python train.py --num_hidden_layers=10 --hidden_size=64 --num_attention_heads=4 --num_key_value_heads=4 --head_dim=32 --intermediate_size=256 --vocab_size=4096 --hidden_act="gelu" --norm="layernorm" --norm_place="pre" --norm_eps=1e-05 --positions="learned" --qk_norm=false --attn_scale=0.177 --bias="none" --tie_word_embeddings=true --parallel_block=false --init="normal" --init_std_qkv=0.0151 --init_std_o=0.00339 --init_std_up=0.0151 --init_std_down=0.00339 --optimizer="soap_variant" --learning_rate=0.0117 --beta1=0.95 --beta2=0.98 --weight_decay=0.076 --lr_head=0.00895 --warmup_steps=200 --schedule="wsd" --decay_fraction=1.0 --decay_shape="linear" --final_lr_fraction=0.02 --batch_tokens=32768 --max_seq_len=512 --doc_mask=false --train_tokens=96270000 --max_steps=2938 --dataset="wikipedia_en"
Each number is 500 + 40 x the weight over its row's rms, rounded and kept within 0 to 999. Layers, rows and columns count from 0. Numbers have three digits each. The size before them is the row's rms in percent of the matrix's.

# layer 7 MLP up, 256x64, rms 0.227, rows 214-255, columns 0-63
098:487491548458511486472535556460512560508477536429564528516492466491510437491474466483425454547558488464513474492492503422555489499563527479529435494560520466538523597489452497538586518526493441
089:542481521437502557454406522488499522487526489465530439539575515560505558514434527554486531494520502475488524452441472506572555466497521497442475479521565479550498512455541513463486461479601457
111:513518532518562509509491519532467501402545483477484481521504526474452537434575549483473526500508453447440547529415538575467539522465599444438474515469468496524485434529451526506494508516476535
114:490575494486468437531464536507550500542521456499530487485583488523512571443442532510510553486522594422467513479482501490512539501556530494578469522482494443501460571468480482549599494498480532
103:479513460495568478516584367494554452513510533502531533459480470505506542491480507460467543518525488484477407434586482561410452489513520455493514484546529505515515535488477519540489482468512448
088:504481577453528496559529490472485452510531511559482482545567451548464494523519493443476456457470428558500545419456512505481560518495542537474475401557458519500552433496525539547475508511449511
107:486532494439458475459485538508542485513512548483493438523531525457396499490505530459508493518389499451521526492553494546549485476558449465474531443546460460519506550602466458495503572481462502
091:481398450508553418510542492516569469486593522502514530498481517556515475488476485436424487490550488510454450482476488500526467525479544514446463536513515575485522537472522482579469526422516446
101:496487460478473512498525468514448476488513442514556554531499448538504610440492454524493500486399515470487564525516545459492448551530512487541494420478449533515560470435505496549434513568481514
114:492453512455500480526528442462476407485470577482466458514495423437478471437515460499444483546494497568555543456576493547523451497526473504545462513430517492479572515487468467464516571466491480
089:511539493513543430603453500493477532507467498416511517535583452416481512489466530540564548463455523496436544556454464507459469478475498524561503496489497497508486542512434531519543513572548478
108:524522495498523491447521515499485509459522513423504461563474520391501580518442535491486550565448507423461568465485469499515486520479421496497457477565539540524504531481450480507475563544461432
101:458508515485523501491488495547512504498548480500528515500567527481463512449461533642465453524453530494522466418476522520561470500458555431487460457491509496576558420483456505554483554491544514
113:561497538487494447474506427471512525532477590512505500583543536455566473491479576484416545481540485525517462499531476480496491461579486483470493462433552494542439435473510449469553506466480531
099:516445499487441508553532460550492474589477475518551509552516509475444482532527538620451467536506530528502532437560500473543511494555488519563531579477499428465522511503496527462514470420507518
110:530558520506436516509544438567414529543484493588572483554439512480439502509488505510508521535440522416467463464473520494449527553535509538492562479511468527481474492491502542478530543421500449
106:499524549493472547549544536501547468467453517537529546540522397530454465478576529460505447425446490511499541508534500486445492459462478413474465548462481511475445436488506519549497452545545459
117:521533493554476530530494557508505464545563489473581540576595473523473505465474493505549474517448510491551566475443515440431488522430518502459456466455530490519463507501433520589517470488468479
099:488518462481502514486553476548482586543557482482521499502562533462449566452493458459486488454564458411543410475559513517538512474517564438497424479460511507500507500449537560468497500446505491
104:561475545473583435520500400540439466529540465477513524585503516542569451546494498518456553534470481501489472526384502462490488503539466492483501495449536513534456517466519459494472485446542489
104:563561510524434509467521533483440476599474524526469506464516563552506507530593511473453506558515564513482445496534446515518437477522489539512587502507538440476472472522440514437513507533535471
096:471486472483520503559519455535505547540543574499525530486500508474409513511462521483488500497491548509543521498589437492585423547510461514478497490575407483513503417458490428474497505452464469
121:514528521502543559534537509446505440533553486496471515557551518390495422573542502572487457505469498514443513484503452449539478509546475508518487502434461471449469561504471543544569514446490531
098:506518471475504490523440497521516497471529499533471531492577523547559473479416507449417508522529467481531535546526481555535493483516518453431581451532431527510427492413510467542526490583490460
101:520509514442490446470569455495533475426483548510522505490573538502491482460445616503461524501500559520484503508465513453514430535495490506492571553542569461546479508439464517545440494575510480
110:514556476530514455527507467532427432512516462433549516436541492485483504464503493539512591511487503504445467459522403433475455443533559484432530522537455524489501422536552511516559487491505515
101:487564514505480492532535461549552519506450417507499485591525450496598541564492413534502476544517433496514529458527467487460533514535535464519525448498519516497498386446478483480522530506484466
086:510494434458491468503533496525522480534442451490531512531494529477568469515511506441519542461577472506571472547558401470428448483501510493538519515479517569406494533497539553467545507466497423
103:570570558419534534541459495461464490485508616486561502487477453566541593461492510521502471516438470469502466447487484564483497497460548494446509431501514507499541502440475529481489493534490519
097:507464526471485524480521503461442502512514524525474531539524415443517572482535509486450516510519507514480526462454454501524548461566431514557443563420491455425516509480498502458537516438609542
102:479575526518509474486473506494519520383404503511520565571515472492496457484559502426452471462500495477457559489503516449483512547492480470497555518513484523449479478534521563398539500538548535
098:523558451439501499449531560476511490474544516466504466503530479505564497400400522508487479424482482482422485534498451517497530465429493507465529458463453519549524502435441550530529484517429515
086:490509498499476480442448486533454543538426557476560465601542531510380473526445473507500485499488506499462459544522547552532533452513448569535499532434511527478513536544555517478470499520546494
102:513478506513534523503437489458513499511523454582508540505442545521531463493566540525525458439491493465447492477495487530418433441462578584556527472487510512460546516521484492537447509420560448
107:591546501461501451518527514472534424447517569517476599478543485536548575524501521523501549465450450474493463495477522493542444484555517466555500450551498513586502482487458453542487496490523556
093:553547553497533499489474509483505502455591476453512540489465503474593513521524495547522531485545452574509515541432468514467481442538518601431526503513493412483498515483492574540531506562491464
108:561499508469547483384475453540458538452507558518509528466514533458462568502501516483493561482482497431502525515458495472427419504541548462388507468451509552544504488502530455491471471490527493
112:455525498466428513487533553484499519469531512541485497546582501485524473481430459505473512437483544514545542530502494421538501470533551521604472465523555485495527500537437491510505588535439415
113:566447474482503575501473428556511463487511547496514530446503588534528526512585491508488474506443471492499535537513488585487479497449558502373516537468481489468527486548498551525446521498514464
102:514484537511534548481507514508458408469498539528476489508493472562578427511463492506424505477551516453536523473516564514501567532457517468507467491492476531514394447559471581549539518467459451
098:465486497525560503511539547436468479632463568431548417455488446473473555475436489519529549517457550481499515480491489492561526508513495558489515509558526438473509503478480521514556469466541485
099:549543478488414538486532505492523512545496492475450532554566541472476423456435451466460469535513511512460468514502412525499438397525531495488516424540561500506513512489482547575464478499492526